From a checkpoint of a small transformer trained on Wikipedia.
Size: 16 layers, width 256, 4 heads of 64, MLP 2048 squared ReLU, vocabulary 8192, 34.1M parameters.
Each number is 128 + 24 x the weight over the matrix's rms, rounded and kept within 0 to 255. Layers, rows and columns count from 0. Numbers have three digits each.

# v: layer 6 attention value, 256x256, rms 0.0692, rows 20-127, columns 64-95
# o: layer 6 attention output (transposed), 256x256, rms 0.0655, rows 20-127, columns 64-95
# q: layer 6 attention query, 256x256, rms 0.068, rows 64-135, columns 64-95
# k: layer 6 attention key, 256x256, rms 0.0681, rows 64-135, columns 64-95
v20:088104117116141183168122161117100142160167126119126135153124138161141155135139136111144122133143
o20:138144117127102100158128137133100148101120154121146138118091129122156117132143135128149149111153
v21:123131096157138166159152152157126118101076101150136136105113102101161128136118131087148145138130
o21:127072115118106116167120141113122152122132127094123206128127163138149158148115112124131112126113
v22:117113088109180124139124130125142116123140109159110143130119141157123155149142133186139149129122
o22:120157158140141153086105115103143161116130105136140102134089123082128147136192155133108119157145
v23:148122129109108112185134136080111103140179143127072130127142082131129146115086098128180144123124
o23:134103102112108129125149132084096167086080152160134117154135117126166122121121148130123116152116
v24:128099155161150159156137197156114154154119131137135150123101136122150143130117155114098124149145
o24:147098092113116147109130101135135147104110123126126159168102165108144118148146097188124111099108
v25:136173092139162126123157168129146119093141108079138087113126130099139155098115095140155155128113
o25:140127156125144133125115107130134125101126155104158117105113118136099102119140161114104100162116
v26:122097126125125168132127133113135132157099127117102135137127177152118130101134146171130149149143
o26:160138094157131117131166119139105105144168145139128149103135133100142134155139124130130109108129
v27:150114132123137100138107121119142099120129109124111164121155112153124148131132155160111148121129
o27:104165134145128124115165110083124116148121120154121133136144160122156101151109114126141138098126
v28:136136095167128140132112124129145121141127135131104075145143145157167075140096133084114093143126
o28:125105162111069151134194156118137148133132150103144133113109122140094118116095164135132151104129
v29:109131084141107138122098125091170127102111103117122132141116184142090137128112116133129137131135
o29:153162165123164116104132146130149131117142147092113108154128076105137133138134175158108110133131
v30:131101135133133117154136097150107130147125118157122167121131101140148117130175126162091151139132
o30:124121139121139123103141140154128052153155145107128135139115143103169138118133108116155120104138
v31:168109134126119113137127110127138099123127122137126128133103087106161167144167126135134122138114
o31:116149145152125126125142143121106131135115109083127120079150137121119136140144093131145117160114
v32:169113118129081173124130123111068128142096111146126133131155140137120104134141149175125110138125
o32:129158106157147117122145152156103124171145093139104135104160138101133147140137157143095145133142
v33:111130087134165118129136128138133114139096093142111136135137150128098149104122142112158166131135
o33:112121109165117101112139115071168156145134145150148185158144140122164095142141127144105127103131
v34:113143158143144132096119123130097132150156140128137081092131113127158095128084130123118112133122
o34:108115123097062127133138124134103109110115114130119150145148145173156156113127133118137124137126
v35:130124131112147078143142119168105122090145133108099125115157112118092099158115154123180117144124
o35:094130140133149141118147151143153127158122133129149092141087116120133128099105104096103163109140
v36:137160145135141085126143110115126118114127134140138141121142082101134159139134124137115114115130
o36:126149135111131121112109106138153138117140114153149111170161118123107079103132140085144121157139
v37:076147107147158102109152129128109121151129117137129129132121075127134128127106111108163143119115
o37:106156107102113174157138087129122168061119159151124157130150121165142122090091160173066094137112
v38:173095162143091150123148158105089126142179123086122124121133144120166185117147146136155119120113
o38:115113080090096122075157134147121105119138163122138131154166119158122154172150142167102153093108
v39:145172130150098146118120127127104138130120131167103106109118149124167066094113095097114099110131
o39:168134120150121140164104162169091106100112124124096130126157131113143093130088138106142113141127
v40:180146141133097110135107096115123133139135131154150123140135095105131067128138124102138111119104
o40:096118148091144149116122165164124113155130114109121091137133129149081164131121123093175131137151
v41:088157123138166095116149130161144146121120132108140110108142137112127093087111139101118138109124
o41:127118151086148144118121107116151137125103158109154116173102176116134158147103088117119126098127
v42:155124088132143143151134087140144119159138116112112123116154130090140165107076111099187165120086
o42:118100188132103125148138138100123144130124131142161130103132086142089128122138118113110129148148
v43:125121189110084135159125150128144114087183156150056104149145150153150132169149136099110129135163
o43:109091099140111132093123118096152150137115138147135126097123105130144115158130142124111110115096
v44:138126140119103138140123115143113135152116131125117174130103144140129105110138142137101121147145
o44:131129090118160105092148134133128081154158149143116137142103161081135141149133114101143137097151
v45:070103092111158165095110130142098119137101108171103168147091142149131134117157138131140145127151
o45:118136112156094131142165109078085182107121163109170128162139158112147119133133100116107110112177
v46:162158159137078117137148121142136123136173162140128129110163093089136131116107136104160098137126
o46:126094076140147131110134137120144099114127107154146129143141127119170122152125109145117171169123
v47:144163119121085103100115095129115141123149118146135123151084100164120088141148130124120121108138
o47:114155173119145134121149152119133104156140110138148115089134105128146177131133151130121125171140
v48:138162118133095132093114118121123125135129132149123194150100161151164132133184106100104085149133
o48:121132091125141132159119129144126116138144136116109102128121104118131149148132114133130142152122
v49:139155162129183060130128111131148140167098104156139136133120044101089143135138115154157159118109
o49:144142130113106105147130081102119106134121117123171155133139142134186091073150114148132120119125
v50:149129098120144120123116099118165137114101117119118155125123191142123103104140130127141110131128
o50:104113116125132072143126135174154102155177119150177127107116137159144122157089141106124165124147
v51:133138120170109115128154120117093126117124141088177097123140155084137088136120123120133125113114
o51:130134123154167113098130149149127108128140153117131108095165148152079180147110109126125167129116
v52:085098096089116139112151134122110144140150132160145160152132093123140132148158139156163118121136
o52:097160141135101147117156094082145170096115161162122111134118114111118151122134136167148118104098
v53:120115059126176133157145132138165139120123115123165132130159165103192138127138107129124148118130
o53:136146168108152134133119120126128107117130128103123108110142108109119115139127146143123123159131
v54:105110134116098135106129126087110138143140140102121119134126186126160134093132106146131128137145
o54:155148104126141112135140077130122142091146144130159104140143116132133146154113150124132122144120
v55:082118103139131108120109159145179143148080146122179165163081064167109150128158155119119126136143
o55:153120094121143132132119074097163131109131192132096180122087112128125132122153070193097131085096
v56:141144136131122159123150159156145140142133116149116146106162103102078116160106174140155142119099
o56:109116109130136143117121161158121129172110071134129122121125139122104119118134089165110157144149
v57:182150120137123075207121124140112125110084109145096161117139139105150089079135084163163133146102
o57:122117108131124103179133133142142116123150137131088152170117177123143163155114144145105148109149
v58:164116153121134141144132114118074117144147098114138141107122096118071087111143132149105119125123
o58:141137171142107130111089135145133114124137105147097151142143131133133149127123129112118103133145
v59:134120141085130112151125118131127120142138143150121166129166160102125191108154096197099152119122
o59:140113133165113113107145106130101112100154085109137111137145087118140129131098125138104137116145
v60:093085124149131107147127147123115128117097115179153167125129135117132201149150143160132149105127
o60:123146117112131145127105105096141156109080159143110138155098173089139107124176142133138167152129
v61:093115081141134145121123108103124142147113122150097142126116139087118123138166127130113143120122
o61:139148115119162131167155161160139138128114124087152108157127171092183122135072114140124110148138
v62:166154192105111142096126156100109131086155155101122122145109101112119127163118127081128099139125
o62:143120139133119139147103123151125118112164147120087057150175092122070146130141106110137114139136
v63:168168103118143118134097157130150126129104149082145142150080162152172087140151111114158135128136
o63:119128159096121111135136145101133143117189111154165146143149128098105122148095111150101117152155
q64:146134125133121134138130127128120132126139120135135136129127126132134133135122120136138113124127
k64:137129128135125139135133122136131127132138127137136132127131122140134130126128130133138117125123
q65:134129131120119115147138120127123124121118122115121153135119112127132124128132132139114134141124
k65:127134139128127121142147125134131128124125119116127141125124124122125128122124125125127127133125
q66:131134130113142136132133101121127130143121122122120138120130131127119121152140128118154115126127
k66:124134126124136130134123102138132124136124123121134136131135125122128125135133129126146118128134
q67:127107123135125126144140122129124124140125125125118140138106132132135133135126111126111133121116
k67:127120126129127119142140119130120128133131122127126139138113132137134138136135118131109133122121
q68:131136130137103130113127116130123130122136128130128143117124115142120147124111145140146118143123
k68:119136137142119130123132127138124132130132128139133137107132126125121142119123133133144118144129
q69:131106119138155134131113125119143126131120129126125118115128147128120128143116125127128129115124
k69:132106116139150131132131135130126121140126124122120128116133128140131124133122131134121111114135
q70:126117134138149123133133123125117130135121131115123123126130139110123140122149118122127124128140
k70:128115112138136122138124135137134135120123118118124127129129117131127130138115131131116117121141
q71:112128122131137111141107107130146128147131125141144133126140126138123118135105119130142114111128
k71:120146128139131132123128106144127113131131133134134132110134138141136124109122125133131117112137
q72:149115115132133146142123145140115100120125139108126143134137107151132137105128123137109127120123
k72:138112124112131109130119143109136131127141141113147128143117118124126144136128125119124134141129
q73:141145121125120117125131137121155124131131123136123107122130120122120122144131135115141147122128
k73:127141144136134135125138135127117125126122130125110115126133131130124124128145119119130143139122
q74:098149154146121101121139102131153162142129148143116131136104135111125121140110097138133112116127
k74:117165145150121109126119116142121127115152156128132140124107116135115126108116124135113120095123
q75:128117110121119136130109133115091120100110114163152116095123122173087125157149075128115143147141
k75:144115091112126141160116139125108110116136119158136141107125123165129119143113109132102112119135
q76:146135124103150099127148138138115158105092105102175100122145195125116140143092107169124075123145
k76:151131137161150105146154150126101152107123124098120098131140163134122135112114123178107095120139
q77:086118083151160113119170071093127135109118156128088134116164180227152110151156117157124127126146
k77:098108095168145129122133078135127155121133143116117116124162193244179103136137103129125122135113
q78:125170106104080174177082121179121117122142144134131113087112109132105093111149115151070144129118
k78:114140089121079180143086083153168154139123120139141121116099094168112094128164123148115142122137
q79:100127112135147141162157113129099139156096079112075125151125136125113102144094127194151100154085
k79:138155118130133115154138161115091130135118078144104109132109143090119130084084114170172092115127
q80:108135126120113121123123147137121121144137133131136120110126106116126150124133151114115144133142
k80:118135128121114114119122147137137130133131137122133116120121107118119135131121140111124142144133
q81:134127123134143138140131140137124124129125135119140116131133119106134112123138131128111126132131
k81:131132115129137134136131139137126130138123135122130115128121121108130118132130127119113129134134
q82:125125141145123137134118129123134143124110117119134138119128116122114124126118119140140144132130
k82:124124148138131139134124139126129132121115113124133134104133119124125124118128120139133142139129
q83:122124140133124125136119126128127141130127138115131137131138110123125120130113121125134120129133
k83:136131128131127128132121131136123133132129124128126141138141126138127126119124127122130117125139
q84:123130110146113134125146148138120125139122129140139135133107131098122132120150130125125141133136
k84:129134119119113124120134135128131132130126139122131127134111131112126128126145125123135142138131
q85:125135132124117111127125114127124143127134121124139139130128114136141129126101122128127131126113
k85:125133138132130136138138125137116127127126128145138134119135127126139132122118127120129121123124
q86:113122120126147128123125133122160137141132124136127120123145130142125121154110142129163143126132
k86:119127116130140135123131136137139125140127123132123124104150134147143126118117147131144130111141
q87:135132113132118129133118142136123123135130119147127136137134102139143120115105137141122146139121
k87:140141140115122118120130133113137129129130140133125110138126127119127140117132131126132144151126
q88:127143127126112122131150140131103112147137118131134139129127138116140122110155129125116122140132
k88:117128119115111126124131142124142129141136116139134143136141117121133112126112130137132122123125
q89:141097136146122117136111132120115116122138131124113115139115107150134128116129121129108118123144
k89:125106133127126113131107138109124145125129142112123125139102117129107137141132128110104134141134
q90:129132136146130120141124131121114140112131134133139125159093133144125141117123126134108129130091
k90:119120119162159130120125117114104145106112107136124125143072141122092163140138110120102145154108
q91:099162129127150118138121137137085127123154129141134106128097125140150141119142116103133117129159
k91:136188116122172116166136130098092111118131137159096107146111139129150107132112125084105114108151
q92:191129178114128107121103159111139119156120125121140094112150136132127110128120112106119134115102
k92:184126164125160100103114168150170139129143139151113126144170119138093112146135105115121138127104
q93:134136142139123115133151115154122120108147162168096117102141122117145141116135144143117128117168
k93:124115118121085080142182112139160147150142174214101130129180126083138156117107175166118163129185
q94:153130118111139185067097153081144155132144129167143120130128144153142112114154140124143107127096
k94:144134112103120156124078160082159170135154151150114130111128159169137113105096158116134137143130
q95:087093137146190140155152136130048076175143118152181148118124157138099114144120099085144126107145
k95:092113145137135136145089142145041073172080120172166163126063186139103145166092088082148119087161
q96:104092133210086145130111082118113106190101128125156142104099145157196120135136125105133102144159
k96:121120110168128134137106105118123097165073119115153123107104157171214138098127124109138129156139
q97:169097108111208112127139135130129152028095122090167108081097152077189071139142096113131149114122
k97:128095120123172088152162134140143105062126150094141140101087140083192098136136133118138110116149
q98:168130121139126130126134177110129075092117054119172180098099133135078165095132109143129103134169
k98:185125117131123128144119169083121134127129060121113173110098140134060158099213113128139160136157
q99:150060110071079117188159156121067096098095113136132098121117120140156093165121133152127104145142
k99:136065142125086107225165154090096130120086128132140072116137127139146072112081163143166097131137
q100:132155112105165116201138118109122049160159111130098157163138132106144084135125147153126148137166
k100:099164151121144103189122108134147094152163127111092188114108160093137082118138139144107149092135
q101:116147097115134134148150163092143168124131169121107145136182151098113130097109145112083142121121
k101:109168096131135125128121124114110184143149143095117128158203134104149112076136178144131122090154
q102:149115118155122155119127221146135098087104083128130144160159145124113123172117130140153162127132
k102:166077120133134144106139174174122097097100100143120138189155105101135117186150092137164175141136
q103:118108077155152159146114167168133113131080123152158065119140127126121058134148117143153122095153
k103:113127078182114163187141151189121185122141146099171096117111107097142096125145139160177102124139
q104:135158106076115145179139153127076092121132115109177128058126171125111111127163096162132118119133
k104:146141124088118154161131145132089074102166100090129101090152198141126151125132105156133098128122
q105:111125053154077074128122086146077108151114139161147141098115150149111092115118105122150134102142
k105:160157054157099117130110113128083113145094154151149114091127155167106106120131129111171132084151
q106:163134171138147108162138142104128115083178135129108099143154113081145133143100113107138132154156
k106:131101199138134105165116151107138093100156127122092111176119081067113133136121129102125167154187
q107:213116055131145178153170118131116159071113125110131117143099153122142122115119103147098127165109
k107:211104097174132168154174118166154152104153109087123152116088158106125133102129113118069129170122
q108:154156115136119128144104098140102104091171084143113086138124103111128165167089113131114121102103
k108:107149119177097134147077081113105118127123100129115082169089091113131125148140093115122135124098
q109:133148137073139069125094123123092104110131148109063141133086148088108149104132130166119168095138
k109:129143119078146075113108118143073114109146161123064157092087153080151134144149119160147160129136
q110:162116108135120140146100131087148105185141112135151113123134133125106184044139108131155168112129
k110:193104131133118102154148128094153138204179116148139142143107167125105149024155094119125169078142
q111:118185114120115145107142143132093129177141115163143159194156080160141149155179081093160113163138
k111:119204116126115196110132152137102145139092075140173164186152073127130183164145099119105111164133
q112:150136125145081138125129095141102134127112112106127129099115125140142142117102134135108142105121
k112:122157103123148139101128105142104145122117138133116126072125056156147137129140103176071154132137
q113:143136059122118102139095054159103110079124092131141143117102197147115039117092127127169151135158
k113:170128098131110158120123061134130117080124114115140136094113158151140028098119122111164175154147
q114:136049075113062104109128066100117101101104119152227123136170141122108166107134141115163149123145
k114:157075075124077158119140091060121113160127118155221102107153138113100195085128091131144186101152
q115:144195153125097144077140113161171149143138130072137146152094139103128112104102117084088117110117
k115:115136145121100174090103137175141146156138097100136129106136145114116094114102123081157114153152
q116:150097182141131210121125129136154076173098151134065175149084188085126118122109148130125087127134
k116:142125212112152216123118082135131078185100121116072174086101209164102116126103143102150102119114
q117:136149111109140124143101102080135135107116095071066138143096103163182161115162141090173115154166
k117:095133105121105070140124074091174127116094083063095154144121155155135179115174131071129122132150
q118:146135159121180113086150119131131124197127156121178121045146122100178059125119105083143151168116
k118:145149166093162105072156152132161149149147159117156132065160116126161065136116117151169151190115
q119:145111086126152179149151095088160162120195123174138047121118103115171139159120128084079117114163
k119:134126122139137137152136117134150169073176136139173044105072075110211145168122141123091110093157
q120:159103140101149137096132091152167095103150114143109119118155140149124134136130118126152141125139
k120:188090148136092129100121118165156126093131091131152161123126143170153125137105117143132146112135
q121:184168097142184118125106173164205077143165145105114197130143144127133134168117099137179104154121
k121:182154114125175119158120168181189071187173167113125189104137137151141125172121078103137131137113
q122:132165119106077072153141109071154131096081118085057157096133161153101189157143142120092145112157
k122:157156144111125086146118099081099152111139151059105156092175176148100183175156119095120149114137
q123:096090059151164125085113096099167097128114137123106126124162137081087155116119167147146124132126
k123:108119067134107074130102092135164114127117145114103165117144092119066134156107102147168133137102
q124:113151220081175135165118134154108111135109156044152088157144104134143100131112117132117092136102
k124:100137188084159152136122124182101168135102174134133109133135092161156115135118148157175121080106
q125:145141155084120134159179154151111094135146145120151162096084107163115152098170155107183108106145
k125:145158159093105105143169146124079123122113116141148145148086139155105120102124109129146115145096
q126:126108161175130128068116167117216144163118152167099170137154094132096141127164135144161125121144
k126:131118165157131126107089120128153131128120143167124165155119114135092130099217094138135117115108
q127:187114125113117138143119125129136133082162120124121149140148167124143105138132128141140121099170
k127:168076123152113105120109148161134136107165127115137155140140143153153136134121115193122140114182
v64:140111147141133162117092135135151136121145154124100126152137106148142114135130124146098124108149
o64:145139158168089146152132106101152128149107131122133119117202135130123084165103108106124084116151
v65:157116134152121103133132108117147050181143160138141150124117140175115139130118164118145098123161
o65:190142086144090151146122100162165080142163132108118118177086141187096134123142153118137108156122
v66:091108117158112116134128118135156167136136112097125158138122106129127140147141132174136108123138
o66:115114126162149103136121138133103142140146184111106152089118117115127144139117184182114093091141
v67:126139137127124074136146103111120140175124133080100139113126102140135125119148125155107137166102
o67:137168102151142099101146113139128141136100094160136117119140115111086115083104120091107114106104
v68:116079143111142110135130099147107140174115095092119127159133125146128132128104112165119143127108
o68:111065137100126100134107132140154127149138156116167087086141142153116158111122114137071119154120
v69:095118115147121154089118103097093112107144091168132133123138129122115126128139150133125123129109
o69:148139117136082145120117136148142120144076131133122115109139111119109117149100134179076124096114
v70:164097099127130113107139143149159109094133142108131133112123125120137150152098143120142109109113
o70:121135099133101100093118138122114116092138135156120118113136147105150102087128150123126111110102
v71:116112095157127128169118105121131148151117072192126141136149103091104135138166172123124136149134
o71:120177088115116125148125127106167114128118118164121121068123131082095118137121200143108132148147
v72:128118127091142166094116125138152138111132125112172148136117139131145126108118141115152159114138
o72:126107140130151123136108124110131119143097149123119185161156124063093142131146152107146102133115
v73:128146138186147155116117134142176103151153163125104101100154108161118151115082132108143137116134
o73:090131210181112154146113124110145126172164111154104127148129110129105142145136093127139137181128
v74:099126128171116181108134128110085121118098129155103136133114151096133139087148106130158165095128
o74:094171117137188156086125099110131138084122168120115124155136129113141131126088106125112192094176
v75:102095128122120105105120060125143175101143098133148159121142101152113119121127098136138102120120
o75:088108121154133096075095144132122139161123144146115133149146121188137173157083120144165109103092
v76:125118153129091166161132130129146144127144110117129099103111128136160110140080161140110176113115
o76:098123148163153106170121163096183098119180132170170122103105150104086128128139147127109109138138
v77:134092130141134141071141116152162124122130123171152094087136124102159155129136136108140116150119
o77:132120090158150120178125139110117107131147152145178136100098098171108135124144125101159166145122
v78:113089124128109143148123147123141125121108130146111120140127141161113096131144164113145080125129
o78:123095138146133114132114093116129124108110142139117132119147111112169137144120096051187152094140
v79:128101108167101144112135132141126118107149109109117128133123113115138125128088124106110123147124
o79:159151115141152096095157113152134135141172136118093136132123145143133107122114107137136137171117
v80:095110134123142103118140142113128093170078142130131115096142152117060155157128161120133126110167
o80:129112130133117117135132115134131130149120120127093077161128167111078140152129169128148116138145
v81:138117151092149132134131169095158108161100125117123114138141091132111136139150136135097116098114
o81:073117174157178130114142155129152095105149163093107114099096177141096101076143126153126159135092
v82:147131124075167146059138147075102137140137124099173129111135132138139154128162176107150166134123
o82:156118147108155148126095156141055144115110146154160116111134117109153166107124158101145177134147
v83:141127139094143155105154095122134109083131138127120148110123112114128168157121148160140161111130
o83:127141116108102142139161129091124091186076137130097103153180114117132125138160127104166113121129
v84:156133147147147137159147104160075114105133102146146114123136142088145116125128109135102108135107
o84:111124178148133133149132132129082140155108117135123064119153116122177148102140128143139143133133
v85:142114124153116143105123150154167162149154152148095076129163108125130144125115133140143114126125
o85:084092148140088125107057148116129103139186096140123162101154107121176170101134114119118140119119
v86:112130135130102099111115120120153111126123150116119111101144130184109144111109160118124165132168
o86:141133104165060103123127116097101134161133148131157122106109153122123124066149152131089131145115
v87:113120140130131141126114105178161099124112152119115167123158129096099132140090103129179119106143
o87:130147139143162139167146147159174079134097156111120163160116145121088176111102145165163126184141
v88:116136124081154170125149165144107140123142123128130099125110114134108138153149134079119148109133
o88:160127150164147165120154108137115131123076183088125118111086114135126130128200113145143154154144
v89:095099128163079169096113132134135113111149140094170117124126105124157118132114135090108090126138
o89:084128195107066128092151117153174129118166113122138121104160156172106102152134116143139095117150
v90:105135140121108115114129125145153158202118096119134136143076119109124131144143148121128132131134
o90:110190144176121141130124130105136097151093164139116103097148149083124135128177121134113091151182
v91:127151150133146129149141090117147115108134154098110120107149130126123187114126122152072076105153
o91:122106122117127138175156089151141109119145164125089131123162140167123133138125131110105114148125
v92:153129122112177174117149115109062081133137108141114148103130135116135161169139115135200147117104
o92:179144124164190120163119098131132167143129092130136107083096120129108121135152118123091109133114
v93:101092138140118136115136094122134169166110106133133104126121127150112099174108156125156122114121
o93:110120136140110134092130096125102158129146170148154122144111147110084164118132118133083114141109
v94:106123143110099174103085111093135139130119117132121154160126124184137084118127126124127106099150
o94:137164126141096143130124148115116111112141132129148130076158157093120117114109121134132130108102
v95:149178146131107084102129127106149133142162147178131123119123111157120141122138147091139114118118
o95:096149133152140134103119091111118094128152075105106150114135113121137143108125157111105136125112
v96:121140098142138132168096109105140146149118100156125139132159101116128125133130122138089126159088
o96:152108168088088118109106128117075105131113155164123143106092158120105102163081145121092131176091
v97:123125121150141122109150153122116110089113160145168126113085158133151169130117106116139144132132
o97:159106137122184099132128170118060093125133149136111123124100140181112098120116160132106116098130
v98:129144050105161141099099175099099096145115127134106096113134190145095151189127111106188167128150
o98:123150095140120153131141150105149097079138134194105102137111129173116153158145111091133116119110
v99:136142115141145131130148165143121143113144144113094106076114126139128111147124133145109108133110
o99:090184117092148110109168189118146137163161100147136080077086099107120070151123125143103123104097
v100:138163121161135154125126150121108126065137128124052100122114174159140116113108111114111108105150
o100:108148168114070121150120124146123156138095163119051106126108135137160166137151119141095147116134
v101:146138129110141161152121118111093104128101077102145135126140138160148103109143112114132120119103
o101:124148145087141127166108155115141125173113115120112177141098118137133113150153143093098134090147
v102:111132118123128127125111122138130174135122149122094110142117120094153167125147114157152123110139
o102:113135139152170110104103099111138222192136106160133156123063142126163130090109154103195129165092
v103:117136123156115102098116136122159147152171155138117090132138121161120105147139129131107119136152
o103:141163153150140137126113115103103129153158150145129157168112125177109098139132101147117103131154
v104:114097148100083111164149175123123145157081122117092152156103164134117113170120128125187148129144
o104:087075136173106117163130162143136103131111131111132169102103097097138127140116139090127155130119
v105:126113197083181097126118144115105157122135123145137164107085097097078139121168135115159147108125
o105:156145141134151100147072127146092125196130081083099136078095118137085134144108162149152130123146
v106:142090113157158076148148153131139113131089111129138124113159128153112118156120151119130140145119
o106:128141171123125139098158143125153118131090111166174118132150138132110139111106148101125117152144
v107:128114125149152112112142131121121131138124164062141132099079174138149132146126150134148122136158
o107:176133155155139134167134081162127121142148128114124076135149134161137113129117152166102154161127
v108:103121115138110135135119081121134094173069132122119153140138077189149166099124135112147149123120
o108:153102174111145091100095194111146117193132152160139135110103108161165145140119101136144157142129
v109:137061128096132136118146156099123091203133130061141143124121126143126142147123118163166150141169
o109:145154131113162168134138120065098126161145163101114144154150131125105091110120107140146144135142
v110:112108101119108130093114143129159154145141171154167090127149093150112122137122143111054111118121
o110:116139146176183116142091111145148112135110131180104163135133118127130124139118155145150140121094
v111:101145132133124103105140127153094100117140163134140100123101173099136119132122120164087126166108
o111:136167139151121138083127123157109109110141125137077140129128149121117188094110087143141141134152
v112:149122148113116125138170117135146167113167121113178115118129139117134132105131115159098130136114
o112:152104179114156139139097152126099147082142103108133113131125141104115105121111145149138144154135
v113:165130143121111175132155159104116108105096139123149150122100146130162164128149114113107090110120
o113:134147140110115117113143119131122137143112113106129148160104155119191139138145104114116148141143
v114:165112172078094123173110117159120138138121091115094143129123152114120136107128148175159130100137
o114:151128173179099126145109106122145122119167157109132145096118136124165098181108122128087112155112
v115:115144153088096154124116143118169168168129122099075112120116085219116100112085186189112137120128
o115:144124146142119137146148174101119169136141117164078146118145097185130132118108149092119075095153
v116:147107157164160085134152116146137154117118129133122136123139152065120115131119109176156116143138
o116:123127150147183140130052108105145173111118129102128129144165145113118129162116148134088166113108
v117:103181096134169142156118151167128165136149144159129149149126120052164125126160115150148136130132
o117:120143111071134143160168115122084165120133127112137134174098125133164115109122137115157121122145
v118:129098122145193113103137080172130100077150176160109123103169097126109099164122134113150127096119
o118:170113103142134105131150089123121093150141160121147173163169152122105102122121149118117139093104
v119:115158118150135145143124085134097155140138110118114114126132114130132120105142110125096143133096
o119:128122115121191133163097162181097085129113124151155107105123125156156146144156150061138131125092
v120:183135118088158130098120171119153147107151113156163128136114135143139109133122119071157130105136
o120:178124115139144100135108131160162153130174153164154074153171165081120152163168123108136124112121
v121:108100073077161120088130159151155126142110117112124106134108172159145105137122152139142126149164
o121:133117128094185139122117137112123105138115134106108125152148188110105091103160110132120112154127
v122:127103107132141172112107089109117118119114104151166197153129132091162118077127113091127130131116
o122:123077141111127136117126089132168083181121127161103106132155123141185093127147105103131137145127
v123:104133136156081119141144147134132135114131177127112130137180140082117119136143112141075086142108
o123:146094101145132121119135145145153102143085107078082134122141135134101120114175145128168104106048
v124:134131120088126132146126142138099091152083108118106089103150145097135103141149127160137102121142
o124:145175139092071115125080136141166082133087167122132096098117140103163118149116114119148154134140
v125:178130099146133116087117143139134143115125122092132107160100131149198126152092112097135121136094
o125:115091083131119132137126090126147172142104149118076080131119139107129151155097138153127135125117
v126:111099109164143164146126129132106092129138137144123150147137127121110079136090108117078138136122
o126:117118106155141149113116161102144090139140119152134087126160134141127139123082108102104105169134
v127:129130124099081121105139134143156115053079119128126122114111147165113127142121129112123136131151
o127:097125105102115160113150113103135125129115159156120095117103080131123100101100142118131095133146
q128:138115127140144124131126129138115128132116133131128116134126130143121143133130132135136125122130
k128:123132125153137114125135129144131127131130137130128124134125132139132107142117124117138120122129
q129:133128131129130128132135134130139122146115129131118136128141131130121126134124129133124124140134
k129:136121141148118132140141132133132123126131122135122132131121132131122121121130141128125139140122
q130:125128128135140138138127143125126125140145118130132122131116137136132131138134118133130121123133
k130:101135122136143124105120135127132114145147135125114124134148124126132112147129106105140118124132
q131:140124128127131118150131129133130134129126121125117119127122129125126135133130144123126137114128
k131:118135135146130126136128124136135125120129140128122111139117138141112129142127140119133139141133
q132:141120138122117135125136121118134131133127124112119125128115136126121121143140133122139130122135
k132:130122131147126137146133133117131118135120138124131123132123143125121127123136134134128124127125
q133:118143127117136111132113124110141142119132122136129146134128114115123120150119124139131141138128
k133:127138140116125123136112121125128133115114092127150141112127098115137132108128118157126122125124
q134:132121121136118143132129139148102097142134136145121111126131143137151131104119129110120120125123
k134:131116110128130131119130134128122113124142147135130117134121147135132144137121139109129136130125
q135:149105124127127142138117153136132103115128143129115129126121146144139139122123123117132118119129
k135:108126123139148126110119125115132127137143156129109128142132139144135123141126130106126130113130